Weights of a small GPT-style language model, trained from scratch on English Wikipedia: a variant of SOAP for these matrices.
Each number is 128 + 24 x the weight over the matrix's rms, rounded and kept within 0 to 255. Layers, rows and columns count from 0. Numbers have three digits each.

# layer 6 MLP gate, 320x128, rms 0.0725, rows 124-260, columns 32-63
133115153140126110113125154168108116116113098093072096118102116134137104115162128148141124127091
139102142131155124146187073138183147119156122103107091112154123167149132132135138139085103112104
147118160144096133131118106126150115161124142156109106162110121107119131131120100140134179142149
137147120139153112116146148121139121141117119105166120122125151092111174125089131123123106112117
134137127162093144113108102114159158127119132109135089142134110124124162150086139151165176160161
112149120079125084102103123143176098127129136129156139136132126155112176090155124156134156117174
139107126167152142132135103170183148165139113099166152136129155098138124088121144140110166092131
103163134152139113129102125152125103076132154145149158151125117142103111116183182139114169140173
128088151137101181136152117144158075100151138126119148142126134181122134069154122112113154134169
161130158125141126144157177140146137146079116144122146106153121110116151115092071140141134133112
132107132148152137128121111183134102138083143113118119161139089136099133101118114139096113135097
118125130095156123141129133131117128115157145108084108110145133156149089162099092171164159131126
111110115151134089143136122183148141094114133139076101129116141158163114157127112122146140119119
136172121131084136120136162162153149115111084121139148101091090156144143132092147111107122172101
122144128150111147119143147142094116125135163152126105154122138108098124115122098156122148135114
108124155141165122124100130142109101145085141108135097150098129113094158135121107097117120196142
186132118092166131133135139121092109178135095126098116124113171087114129086149144138134100170131
130137127113127073157126081128096103127119118116151199182145145120145121121137125135091144099092
120163143129087095082091107147120151098118100128120104108148131159142120112110153117116109122104
132122153103135162126159154144111133139125132124113160126107125148148154131093098125123081122082
104104129113107115109159160177117186125127139115153079104152124154126108138128144167140119144132
104131131143170156147125117181116150104132126134089155165160130130101137115146127166164111112159
127129169158130164132149117158123131127144114087136144130141115121120150136140139119123116120150
119122097142103146129091093130164127159102105115140112122138155151090110111109138106112151099126
131120111104128142098080151131146121131209132096127118179095116145108116096123109109123080121130
091117117167146118129139139151099119113088140104119151150123139180158133165131136150112108151134
123135150084139086121095160104126099076121122138146078172145093114111116148125160166095131157094
149133148116112155158099110082098104191136107125122090117103113119085152117117138151068141143105
137080129094133126097121112115116138147129097087125112111127137138114125132140122100131139130092
137156116096149133119133122126137132146113137107128136120164151087133071134096104133089134166091
111135155154089156154121155121118140111117114155143118109089124129125143131125104103135123107128
140142139148133064113152178116133133168158153096163110096130100165132145164188115140144127157146
092118103139100112103121124115134096111122123125113133106124089134115142118157125141130140143156
137099122120141097111109110170115149123111085073103132114152130153141139101142139153112174167124
110126156185117130126103146124116121131124078142141142106091134157102127107136130125104140143141
165128120132117152105131128120130146146157107145161136089120128129184096154112166154111133150121
168131153094117125130109113141125149139151175127118092124099146153130142109115109125136148127117
156136132133094147112117148102184123119122147137113125113141130113113090127144154103057148132112
106105132134134162147157134170110174114118141106121105157113136146174136081116148154126126127116
113105125139147113121113132112105118121162116155115153147080130148094167132149138147164133136119
098097152122127115127115122121134108125113136127123114113124119138122171118143081124126137077113
148139112080133144109151164153183160150089127126148085140092126109150108122103129130163056087136
129097129112175148089138145139164136145106156141171155115173131143146118159110095095138150116084
173147114101138120087115130094091112140152112107119122134143110085132156113149151116124093174114
178137138135122154166113142111107122122119181099093114125140162091102103085149143138136125082148
134098151112168074105100187144186113138143155144146146115069108145155144110119108106139124125127
118127181095113131134146150131144130162159139169129100087132146135129126130080122145086162143113
118133102169150133098154133124120144170117128167120134106132150156129101124136106128095212155151
135133105111130102132162131072111102127137109167143141095121153093123142136102146117117103139098
135122165135135079107172159105133155143125083193156155135155100089123121082130158142097193140142
145104128126124141124132081132118126042162130110142083116153078151173107156175171125152143110150
156182136109151141165154151144172145134113144104133116128121109110102109158108137115082066135125
106116127124140188141108181102133158125110185131131156083140148135090110101133152169132105174110
116139152126109154083171093131115111134143117146107121125132125139126125125127115116200179159140
134171183127117120104153138153190111160144138168154154067112096114115117124125117108091148151114
131103157128132104117134112162115133114101124102081125156146137172180117111125113103104125124139
156140067116129139134113114101127103073190106154124114114129145102103121103099110161121126122149
126123178119090106103104117160128063097092133127115129128142151118115134101107116099142111081136
126140146155126132157100148152127119114119143082145086126101092144094151157139075124149126095113
139148086108130125094150081117126143070129159123113151095107127128113144102112109141173071097110
110097139116116164133139152122123151135112123141123109103131113116118129156169129123125122062113
125113087109093083121142117160168127169112121140100106138091153142154152159161112102121140086134
118131174141130152110106103120118105100134079109136108122108109120130113132142136125078119148124
105146132157145138178142123089128136126141115125126103098087127140123126114129125124114120151095
120116099079124143106163146145113166178116213136110106106104134134126085145084128148126104138110
147133178071144175103142101112130124136074158111135091138085126102105170164155144169126154127149
130181151144158086111137128152159144160152122108140129112116122132081132105135153100096163153130
144132129175112153104140073150103126171126152159126104154147159120150114154126150148119147120106
175146140125120131124161098106120140142150166110154116120116157116122105139123134127156166141074
157102135131143149134153130168093126118093157109125175130141171119136121135148136117127134122121
098133126095145126107117125090125098137160173123138117143063146148120117137143129160136123101137
090107165132120148113129108135085065121098157074126161154130113137158111110113122128144154109125
071125131096158141143096130102101120115124150149107127117115122134137100124106127170189110150189
105132169110149128137113126107151131120143203177113085100105133109111126097135138143113120104164
168129156120115165173075087118180070164100106142129096081126154124106135154155135170133146106153
116113164100130114126185132131128126198092157143148098171110128123130112116135115165151110095183
143154150131120082151154144146114159113127122103075113112127155179097151133128116079125160110147
176068117115144098107162101145181122134154167111142125159155107136103157169117092093109154168160
161162155109094146155118118126140155121131104139125120114110135125171094150124104149100147164145
121168149123123087139117114120140106129170165126140172129107117135123139116114114154101137070180
181098145124075148149096101144119142129146127133164182120131152156145108132127137112162142130106
107094112106127153116141109133136128165126140177147158153142119099150149135135132063075132127130
122117118109159090159113132118167146084102167117127143136153152107137128144130158143118165176116
128105176139151066130141115112109093142103154136142116081107091149084122103128114123148140072156
104162075145154145141124149125165149099121138166125145130108123120146137109096139129118124189135
117138129136173172150111178156136120105110080119118114064155165127095160080142098163109130165077
132112112193134113093092106140146122130095140104126119124101163138092123122125110145118126103147
131117153113125107163116134108121094144177133152124115114120099100091134146113138165106109171116
140128145126151124125122088120118133103165129140151129121130175093139114116117078122148166112062
137117148118095143140120124131117092143098182136155116152118115099132130121152136116102124121110
098125094102119091131124145116159145122101132126118108104152147144125166119143148133129144147154
145129076117135139092101171118123173134157128125103162069136116127153109099166104139086097142141
125134123118183108140166160139185158154107124143135171148141114169118162149118129112117104160110
119172076171143135056111075128124136105093156163133157076105112121157140097128096114139108151137
189137132082108141100144131133133107149129125090181126133134138137156105130131141122145083111153
131131131121108118039078105125144155094096146125098163126102188105147066108128107130117116110139
137133131157067113164123152144112134138115134096143134144142137131068096117138130092135129181107
124080124108140116131127163155098107149125130087087140127128095129138118132120135104119130120139
148134165175084152172109108108137150125119132129126153146123093158108120129164151119116138095109
133132172147107095140104181120114152101140116137111148082126154095105120116094146145117104146119
106108152087117174133120110113141132120160142139112157127157137133112138100137108123138135137119
134126157127115115167149146131110128129140123124146171144150162122103131102116115109143121157147
131166155123147134152116134137114130127106085084135124130118131147155102140131138175135148124164
114166127125139135102137159117137095129134159130139120128102136124109117156145152130127111107142
124093150097132114144117149131126130076097105110129113100171176069118135115135109159127132114140
148143161139152089136132099152146141118153143096128090103156088118163172128133140112110141115101
092172144144105132152179144122154156129114117174145192137102184146131097122096143138098108160111
133118138096093146109140175128112121119140100176106159120093151112097175174117124118178150115130
099127087161153085153137090116156166132156127124159122137131118151105119134124099137141134162068
123118137075188109103097131149124140147093150086133139121147149132137158125125141141157141145144
161141152107156103165103153130129137147122110123099111142135108116142124116164122172175108120104
139120111096146130107147122127131100124141187095137138142122135084131128120109070114168108096104
128147124134134132148143123151140111162133092107128114133110110101154154165145133101145089150132
128112137139128125180159100181133153133139118083132115158132146131143084084165121154129153075076
119142142122118080152140119139117134104121186137125085137146123091100162137111143124137106164120
134100141097085103141129077150094154104086129184083177131125137150171131113159115115141130117142
125117119121139158142105152142162139124120137127145121093110116107155127112144146140127161107081
115117124130151118161115133118148128092158158092164133161088099150144095124112127093159120099128
159129158097138176101131172138103131048132138127082098147164087136144152120107155136134127142136
124095129121164161140115135138149132128125122091113073134123141073145121119098124126102099108155
146131149110118153152114104120161102158124139104108123111127101076155135147121194134117121099157
117097160081126136150147144133120106135138108101078179117104176085100167128111080115161113139161
128138162148123157103110119103131179118151135115097126093123131126125121123115174095136168140139
130125132118142092113166111078146107100102173104141167120110150195150134122151151122129137131083
111115183132106130134096154126173169137141141136108125156113094132139164128105112180141124181163
102108108116108124107096123147110118105128160122114101131150095129117137117163133158158105158122
107100148114137141186147099113125091133144094114178175093136133100125131139133145123156084157134
145163117077129173158108131147127129144123114110143177109154155097102165132132098177138112101172
128121106118166128114122158155116135096130135108176125097127116108066128136131161186146110130099
128172131109144158150115113164148142110114156178162125146143137125113125159123136168110104122143
126125122140110099145201118137125081130165110098156131154109122113171135113125134131133176133152
124117140106118155111115148104110091116148133108161108118109149116151086125120120105132177076119
138086153124163143159125122088123152137116127076143111115163140108135125099134134156167128111096
109136115111089120090093115144146114118145115159130108099105087118127085102174150166115158155119
120086150137140146107099198173136139136146114078122165133150125145172143190154144126125143130139
102154085128169109129136120130140112110136143149124139082130156079156123112155108171077108184108
126114149152150118148164137139120143120149171139157123091147102112135107094141175152130106120104
# layer 6 MLP up, 320x128, rms 0.0723, rows 124-260, columns 32-63
099154100149149087129151116170122143140146116141184156150141115122128090132112103153107104150102
135154140098144121139139116137139146164125099108128129112121143113120116131132144122069153153109
148129123147111157106107195101058140106129127098123159131127137121151103071095140124174167107121
115124172170100128121105124162092097100143113122100145128106135155121125129127139152124133110102
111092180138101113152110093159160121088145118138126133112133175152142135128099153107114146099096
156131135083099125145135131132115138160096155103128119129133131137155141138096114130168111103079
140149147132111119130149145143148114098114136141179134158153128187139071111113113130106168178113
129125141118149093115137128148106145129115147171083101123169111091129167126092134151150163122124
123145125093139127133182135147116135121090078088150122115143111146075166130176161143100097146128
146155127119126127171126132105117110161142133147139136124127146140090119116165166130121113128130
125179120134148148146094116133148159131107173143149160115115112118067119127138133137170157096116
097178183126152152170099124075145095126139125093072144107147134108128104167088156095134125144145
103121128123150127132118136142127134140143119129136140109121148192106107136152147127151147144107
123132128132140095118155146133164113124100124108127149084136125140148102106120128129130163105152
119159101116123111120185104148121222142087138149143115147141164197121171187089159124148125120096
135180081136166146128090132108120126095144141112127143151154106171140105084143108133158124104102
118089117114126149137098146151118117127135197087173113126166107133097134161099144130120101098086
162135127130119116118104150072167114086078187151105083160118137171132150103120148092143089129148
150176136137127173134176117124163166127162153102143109132139148127086152156122116161109120138091
138118150111135160134174128141112113123139128107148142141134158166186141144083113103130104145103
125146133133130141130129128122122135134137139153114087145155170138076141155130149114084116126147
134152134098130107118098078125129127118166128129155132101157144113138131131113115112131146111140
155148140148179148120091172113127082151113129119082116121136087157121116069128112118102113125132
118130175148140155140125142167131140099115102120141128121138119145132151129152159108124084121155
131122122109103123089119127122120121110147155147125122104134068131109133135160088147126127112140
128141113156121093119130101110133163163126173119137131121142111096144130133148132141109152113099
134141117139110091099099169139146104153151129137095082141178091123137133125128176047099163112131
110103125124114110122140183142114146121135099141121093140132134101123151155132131110130099128147
135124109129135144136169160122140124146132093165155132177136140161121111089124142127127134127162
154112107096107149129115117107135121135166098146135130154154098126113138104133084142071097088104
135093109094160081106126103137134142158152097125153126168157110141113130123133129196173130127170
107192119086129159112148115123105120142189110160142121139113096117089142128140112095170102090121
130111133083128098164165104099137132129099147117108135097173126112139118106140097118131150106127
140129116144115120104122134151148122135153124149177140117115085135127110113183094181131145166167
097146154115120136142128105111149057121123135157128117138100134096142160106188119113096140109130
126141113117118104080096107147121112117132109102090106156107083132124156093125116099153125129117
144137180076114145075143147109132160121114125106130109177100103161116161127111111134153144124118
062152105135151111121116118116109145123144128106111099135095160150110168114112126108116112146105
103118137161121119156112141150126113128134128114134128153105133143123116111152142136136146112138
147119125131081153156152127107093180140147091105078124146136122139106150144132131124138118174088
106131122133075134132130126132144127133163129095117137094104157123128122122135115139139149129143
113096103117103142122091157142134148070160094132149120114130130141131120113104084107147166075106
084108106122113133121103101124083177091158120125102122121160089123142121099141150141210120126163
120144166174155142092114159152087145128101109123130129082093151159093109164167158109136144124133
122134095159135104117098141103137092121135197101139137106160159123091126155150120110083125110119
143162103104175088113101086103079170130134128107126129152132149163121087070116134117081189127135
103127175132104113102159142145148111120128126149142119122142135112118091125125114109081112099157
163106102141132152118135150105108162142094101139146096163105115138157123157098141108162125140128
163138124160123122107142151169159137133129127121133116136124125155149138123148145095134080137126
124138169141128111142146125117113117142130114185152115105142097075125109113111130097091172109147
081126150080097102164104099085103128150114113102106164122130113149096187167188134117137123154105
118109095155150155138124148118068142129136145148157119101164143110165134120131134145123146134140
172156089132101145108100087073113089157170141172107105085120142090167075142107125059115126136153
079099110166140118110137100159140114092172152111085131141120116104135143087157105144114152137107
093106107132139157159094115123109109093170208132125133165138197130125146134185129111154108071153
062096103117124114154171139133137151080142069131141105106137150176151165104096145141134172132135
130119142144068152113144134125179108100134154128167127111101095132104144149120152126144125101119
137088123132120112139105131159117124142121145136082116093121110112141138152129126123120098134182
133125107092196160113104132128120137107144111113097111120130119106147119121144158112136155126111
148187098113134176117157134138090148143113153105113131151146108119126154146144122116109130071178
146161098130155098157116144115131143166137142170143110099098100146099128126147130132124150098101
111148129146123128109146119121146141147154158107150144081136122125106096129089146122134125160135
176116162146097142123084115117154150111140134137098128124148146135136128084116149127114132109103
105146110116135136129142099143139093137103145169114082120086133100123122133126168131111136115157
111145123128156125128114142149073114131118119100088076140119131090088129138131131117119145129157
182115130133059153122106123127095116088132165145104107112138103104095159141111103142121131130122
133118088135150142129153111107079126186163104107145123129114159103151152105146121154155074137122
141139115107161105076117117161106120099133111125147115107138128104116140165120085150115119090144
100167133159121149112157098132141155121100143096151127130097137145135134120105145093129128040100
131116102108130108172122115153159122124188122094136153144119172167139158088164147121155139158178
140129069102150138138144095123105171107103100108161132167134072138144109134140120140136094112145
120126131131138121124108117107118104116115142171134117155138170132116128122142142131132141127111
139085170129084151120138148153119103099146095121096134128166123139126137115128131120164183153128
143102146149146151119110092157115136147194131110138102089125114153114103150152074138141125102120
130141089145146159134133152095134083151111110075139092107100118123114133124132109122135123128121
154133178159112125117095142121144073113112130093138071137111177103117118122085127108121099076094
102132111161132120102133146117128116108127116111142122112127145097126084128093136155131121132132
134172124158159151137180124094125180117129138134124093113182117124089172175107182171109095129136
106157122134137167152149152126123112130138097144140113120163087128131132124179118161092082153107
102124111123155132110172132150146100095133161137173132090105105098102113104145123128111102145154
104150137150156111089166150112100146117088139125118110129119186114092120116148180141124104151115
157172190103136132159128107118159140115088166141103128138114155083138125085135143152143142088142
127159136135134094160133141181138180115166106110130119112191155163149162083109157083118122143120
143177150161131101142114112082135060135166140114105077097145131106103120125157155163099164148101
155145083112089122142132103120101124101102096132137113174135087133179142093134125126154149121115
125150145115100124091146107106111098139133146163095124142091105153157128187128120133096112151144
128109130111134112145113106109143135167112119148135103155163114144119095158097137165143175152129
113141147098101181087142101139138123107132107138128125110125153154126102114144095111105152119165
204090150134126106131168112127143115145122102139160069144152149139165155094132142132132143108142
138106139117144161130111087165137153130139139124131148123119173113154093105147109111121090114135
175134113142124107150129121087132157130116117140106123108170139126119173129133128136116119110117
102119112158151116137111141143131184171122084144121162131155119071166187126128085144075132117140
078131087159157162133138107137096153122111109135130128145162143142149137156115109172114130116091
082165096155152156108133106140121107104074124127106079113118148172120158097105144121131177130086
145100122093094091153125116139139090118144126156101119137153173084100134152133126067167133114129
131126128107128153118152119099142133117145177185195152120153115136129120120127136134138075054136
132100112125140120118109105170140129158179117147145110147099154136088124117145127135137077101109
131124174123171112115162161110110131163115081128111136111075137164112153107133150144118163076096
113111123144109171110124108108099108103107133105099134125074139104120137142176108166089086153168
143116150080075108174138147145105144109105144134108099143109185078142097123089137121125144084121
157134123090128082127144125126120125127130128132140102115150161095116132134133061143135131139106
142114177129106093135132088128105126109150078154171114139176121144123167110129153129175102128167
103158156123146111101121142143143130134127167148127133096161142123114136112100133111147132129125
151140114136137139115099107187124079146112113120171136130136138114141079174122156090131115102125
157119137107116129156122151089114118126108113171117125134149163101113143107126097163086131109152
161120140097070098152185144122116126125150130105164163152165148154086111166098112143177144075122
110102149118163124179097164115112126087127121114119122097137078112183123152133088130108097144112
140122111151112153133146140096140125131126118132130128118132144106104096167145147172112090129137
110083135142148169154118127124137123177146120155127108125117105089120125136124143108103153114167
151142075141126133112141130132138117124102129139123123155099108161110093129174112133143115110131
144097170133156168125124171167082111147126108095104095135125154128106174124153104133136096158106
150100141140111134122084113161128136145144124093168133146111149067169109121074131125147158138116
153164121131101088151087102107132144146165089133120171090111143170141115098161161102125112120103
151137158168097135167146074170076125094153133149112143119121157127116108149146140123126140159145
107131108152101131133088131116110114128150187115121091135129129144149157107130162115141140162124
145169149110129086161106108130147148129088090116143148142100123142105157093134109089121142102107
152124147116117126126152133151129131122146167124118154121130099070181120149119132142156070118075
121119156146110112128146153106144120090147119121108138111093095146137124089049072131099109090116
141165158121083147139126139103149116138129169103123158093127145126107143140119136146140137157127
139150159107119095136140142105138149131112140139112116113178133099121138137159139178105144142095
155165134115111115115116157113101130138145138126153110138134141091136151116109118117109133148121
135121137128121162081093167127111097111112154098099138140104119132165063108146142110148152110111
148107107119139202063104156111107167130133089139106102116082152131108125126124132129107154150147
114166159109129111124089142116109114114132147124122108103095161104141113145114155181143109079153
125149108148178102094120128159083136099121143084150119147111148108124119140162114114172079122049
118160118140131128131144131138104136118135153134105094119152095146127193152121055115160132146122
080146101136137157118133103176110111124103143104113155126122098150140100118113115139160121121116
143103156156144145148110110162118125115134137109119137146109133104152135120117100146140120135135
166150161082148199098114112134110098128126067133114141150105108177155145140148101156129156151130
118142121126106136145112109158104166119166059079118146141109108119140144138153143130157110127142
128135123167134105153165132162082153126127073114135081164118123151146137117133180145109157123108
112096150076154123121100100144123111114104107103109137100138119159144146180138145164088128137126
133106152091152102139137140158128121151168131155126145109130102101107172108104082111115125115131
140127148153043139091108098116096086121129165161099107157104085106138119146174138136146140121162
110147143100150138132113118125120119149105147126141086142120077124142128121128089141121124149149
151109099121134128133135121138154131150131125183129123124153125167090136134155145118108162121143
106134124174142151118106139124149101073169140100124137117118140112176085090096159132114130185091
# layer 6 MLP down (transposed), 320x128, rms 0.0724, rows 124-260, columns 32-63
137132092145134152165107173128086119131131139090109127151116129111106133183110095157174127166118
101138138114092119129113133119103123108116123121104119096124145090151129115111156144105094135128
127133098109132100123135138153112106143126149116164108148126132126105156085126090148117143117130
155108114135182144108139115140117125155115122123144085130124153115116159157111092090091132108095
114133135145134126116148163097111122076128115180109126108129128108135127094138090144126096136130
109128131113140157156123164122142142111162132111108143114140133138128113132115098113054124156091
114139115172130125133142105143144133142084109074115131139124113096159131138148131139123097134142
153126124169135154159109146097142158103173108131130149149122125136119157172124139107070106114127
141115169144119146154169133130111149097145119146118090113077121153070104097125104154098104106131
137137105109122105163122146146117113101123133157081142136139114103111139154120111119131106174122
165112151135141159143102135135097180132130174140195205098122109152089121091131120132131147128150
167086091122095157090184138096129116161112119106176131137106098132090165107158113138122145115070
153097139137122132115148099169151117145139124102128112137148140168158121153111150094124131138132
119107159114123140134133133167150150118118091127114127121111120152108142126079145127082125151093
155148116180164079149124126178147152140096158158133138135149153154142140130105102120132124170137
106107127149148171118135140101128121155138164109095107086148138092112128130134166153160127118101
141136089118159166124096151133104125086102116146120124118141182109147121126154116161106148127141
129094099120129170107150112135078104153125125143140116173113144120100147149156103152117173144131
129161100141116158149148099109162184113132155095110115140108113106176170102136166161132107127159
147138133109145132110108091163131130163143134153109094131153122096151091101089178155124138099161
122146133190111120167118105104152109140109191104119149090179113082072113166113098102101116161156
115096101121148142151126151134107153139132082143079129117161100135145146110135158175064156127147
161121139150100104129127119167129121127146123135166121125180121117107138125101145124130104114138
132159138150150065146119107161108133103133140126136133141192120104170092119135108108162117095162
135151155130155123120151183135114125118128115111151147093147121159131103135093160148151173073151
127146110170116122193100108145124119134091102121097141145127155125118141115145149093122129165133
148161129090139153140156112113124094105110115171136140149129171173160112102102129157111155139119
133128097100155113123130088151107096090157141099129179141159119168142144117144105151147124123170
127083137134165113155127113130125133120141135092136128070063085103116097131148142123101159150108
181107100137131121138148169122126124169122111128108146107149155123150119136151147107105113155093
151137175130172101097117079145136131131109148099107095149095118121139113159151142121177100147125
130088099142114138133136106126110117140118126127125162124121120140187148163168131169110153139097
176152146111092128086111130124124105130144174136124148156089145165148123150142104118118087118136
119140142119075103081108152112117148121129104064129103148101144152152118122131109125154145106132
104098168164103128105120140160124096138121144168104165145119166171139110142153125119134135120115
124106135110137166099106085123075192106131142155126156161107138142139104146102126114137077092181
127095096150146099141110137162120121160125130119093089162193109120104147154059128140108076147160
134149088114146098126142160117121147138153114170140069150123143152143101126121145140138107130106
127147141157116147110143149112102149140132130135143111165146126147143117128115120132123093128133
141146157122099093123116182127171151087136167138121102131121095099116091145149153103105074126122
134105137142123118164092097116136123122093119144112126135096116154182102111141134108141108149153
131115146124150125147087120080127126150111119128102070104064121108152106115123117123103122137182
193130132095113107110120108144143114161119159159192123138138145116090107129091132100093130186144
109098144132105138143128085140168074149153148101147155137093137149094134151098079126132114137169
101115097131170099134147110107138114118104146107165164149141191113177166100140104143111113117106
128160091156114111142113125107096114134100121107097105131123173131090110141184147119125156138092
138168106167142098111107109107116170126108097131089142116116098129100116132128118132127136130134
107127146105139107108184128088102091102113133137125115140138133132165096140125105107106148169124
147121113073150117113115117110091130140114137129142151100142112132092094118124125149144168118140
126154131161155163117154091109083135131122135132133089139135106154154119105097155128132141116125
092146148148172117142145087111142178130100120178136135123133152178145098114098149107130152103109
115159136089144115117136147172141139153091114141142077143115096114137099117142116149113104156121
173130115145143135121102115179100098143142168132140076166106130084155093124120062173064135127156
140167138134126129135165132142095130167115116088156122128128124151136103080099152090119115129158
109140123164111128134127114137128114109152153134128097133128117109137120147142150138180135111153
112054114149128171118153162127120149149160120150128121153139150165155125130110120127120154097125
137120151095167099130133164125111146129118140124142139137140140132128113084148140074127151174147
109102121162123140137132126074154163124140105100113123099117153154107117184154117166121097111132
154169142134133178140145149129116120150134098133143124123115108122131144168119119121131152150137
118110098108120098122147068139115157147112124103078161132137119174095090068105104145142125093139
144127160119192073113120125129149170131124153122074125121167102156152153167154158159184117150112
089135087113105092134132113108112170148119095099151131125077112120195154116128132114138149115115
183074133118102160108157116148156161110131139134082123134098120133123116098152138114110120106145
118168078159131122122094150133146144162101139146101122122079115131124069113105134149144169116152
135152123072109159115117154137119088080149134129101122148128128126088098119112116171170112125103
126157146106126098153078111102114117136096109143142128156154149134124131107133113145099122114137
125108139170068152104160111135128126090166192142145108133109099131113125101148154069141161128152
116171173139098149176153143155126118141079142133147133139119133118172134098130168105117134090134
094121114173098142120137104159128128099102122062138108135148131134117145144117147119093146102176
123135131125145131093131140108134134136111118163150117131155105071120076149127094199102123113087
074172117132133148113121120169126082108143116106125120157103149150081086140126116118102124077124
159138074133151124094136138147106130148165097143142072101184125116158142069126151134120114163160
135105106127148122163106122124134150142160119100139118128108162135125088133122128092169162116156
114163077148128091137138122136144139115128116129129130113138149097156139118102151112103102113157
134138122104142146145117121166125127126107097148111132152145108114129114126116136136111123084164
085108143147118118142142147104148216151136090150152102147174121123138124121090136136156127125141
101122155127150108129138157127109164131124149143087113103118080172180123113148085130163140104130
125106139045121097097083149139095066111085164137113155151111130148149113113098084134156151179141
175162160128141141141116110124125185117149087165135139100124151180138144116120111162128134123172
104117090121119138156142121080141115161144159107136157116156092091125140100160116156142117149142
138113150118090147126146112154137081137166133134186150125137127143139158089112150084125105127132
136140129112105125107125117112120191119070165131098127099126128124127125092112128093139130111159
123101148136139129120133130124143163157170094121102143128128147113087106125130163138107091115144
151189157149119088156171121153145134086155097135120112153162111152151119137143136113103159150149
091140114164143122125098153111131139106117177110129108134153093092133122121119106133151124119089
110155170107179110109089143162133141108131115102132125123074080190128126135123102108158098151143
108116136189144178086111086148145113115138106106089125136123160114109150127132142127134121071117
083112133126160140165118154082138119125126120142113054138091131125106130085137096124150091125127
066160119162111103138108132165137149104137148086141159145145104128110115141112109102094144152141
148122099107105140100080144147116163124113152156167095114121154172096146134108101102129162124092
155099125124102113080135085153137115122123152083158077134131157160171080133093156092090139098126
103139162136123095169107138092101141180097109172098116170136161142115159124130196099163142137101
115116113143081122119108151140121130137133142115131117152142135115166137152178102157149161111148
135113145121119121107114118080098115103127137128118120113126130125150148106157043099159139106124
115142145140174122150102123154102093108080122178138125096145104149144139115145133132086140135144
144138075127101115140132164149131141139100141121197110060124118102147116115156115144069150105110
140095174135130184156114112101142116125164144121114132193143148122150153119156114169140121165163
140111144120166097156203205139103078143104151118117129143103128126139152133098148120157178153114
144112171155134120159133130133149167150121126171094115152168082115133129138130136121081127151082
092107112161175181132110099125135099148105106131139130130163123151119128133154115111143100190155
099125146143120163075137107127112141139133136150119141096100134112141111145118148156123148096148
166123150153109105096141077103167125139142104138143153136197153153154181157150163151176084104112
131121108102123094085115150157115149111147143145135096102070120111130142104131101120171107123094
165132108155124146120104123103153117114113078127116131129137132111138156168127157158161161072122
135133098132108126140121123105089114146161129141134166119181104141157184119185091101116105153144
105136131117135188169132142175132107143147128116084089172092147189144132120144139150136122156136
108129092114119134087128133117151107104148102167107125141133137134112061099128141173124110070124
102128118106148089137139148162059151114143124162135132155111131130124144150121130096175162153146
082142089115123163100124109142111127140147168117125134127143182122148128151142126134121104147167
104173132135196126139171096109097150106159143138143125123154100125144135138105083120189184125130
121121098073121125147134089117083093141123057144130109135109100152073150122142122157099125093151
121133158139125126130121062173106096115118126150133156106135128146116126083075127100132182094137
144129146118143086150140074139140156108118122124112146146115138110095165109130126152105139150104
149155171163134152153131112162113082113162094158090151099152143122097129136101095102115123152155
151124134124139146097147105112128125091106133123113139142153103147169102120139142150133118069156
125104084162133127065152177131134113123156182107142118124165161118135137145123085092119111131130
138126135108149143083120092184119130102144131199099148101101116108140102143116108131105100126126
095161122139126100201158145130105151108150144120107145106072101148114090125118102120204115062153
133123137071117135098143119081114107120109107095111151186152140157101161138138121113158106150111
108121127157142107115134139138120111171118143117115106160148099084153083140136152145127073105101
140108118145102120085135149127121125127146090095115136102127132127080128111117171115093143146098
094090145115140145165130154154096118087132141104126138118070109135105122072113143130140130092129
152110137139090158105110130093141087148148134095124111111105147102139133109158148145128152122126
110160123114121099138122108116108133145122142124115092167136168118128118114020118117138141087115
088137129144150125133120125126142122136078126109120154126112134085140143136093134114117154164091
106116127105143144096082111121099159093112125116150162138135166143129079111101134105122142137157
139130112124102136109136104111111117071116110110162123134072091132121146121181120129141156131143
133178120103109136163118148168165144161146119145148137100165110110105127178154148129142130067143
142138168126135131157093131135113102095146129164095137153143138140110143135129111166106105146137
165176129086143177123130146091173146117130154176129114132145141156114133154098109120151128122132
121110139133105108107119143105129150125155121123107084153105140131124125155114173131091122143122
120115120150172144117150129129120107162140083103168117091128135173102101137162166147126146153090
123100130126135123174165167131129133155115129153116123123144107129183123115112136169150152140128
128153152144075094164132129108090118142128131118124104142125118124135132161154132078165099146124
113106117116137105130113167194143127161148119090118103157125126150097112141103133139151105138146
129137100158125119137079119137088121146129168103137080114134165133108140114123139147135150087131
133134154174145108082067137090076128071140131097131125131124112104134129081135147136104183145110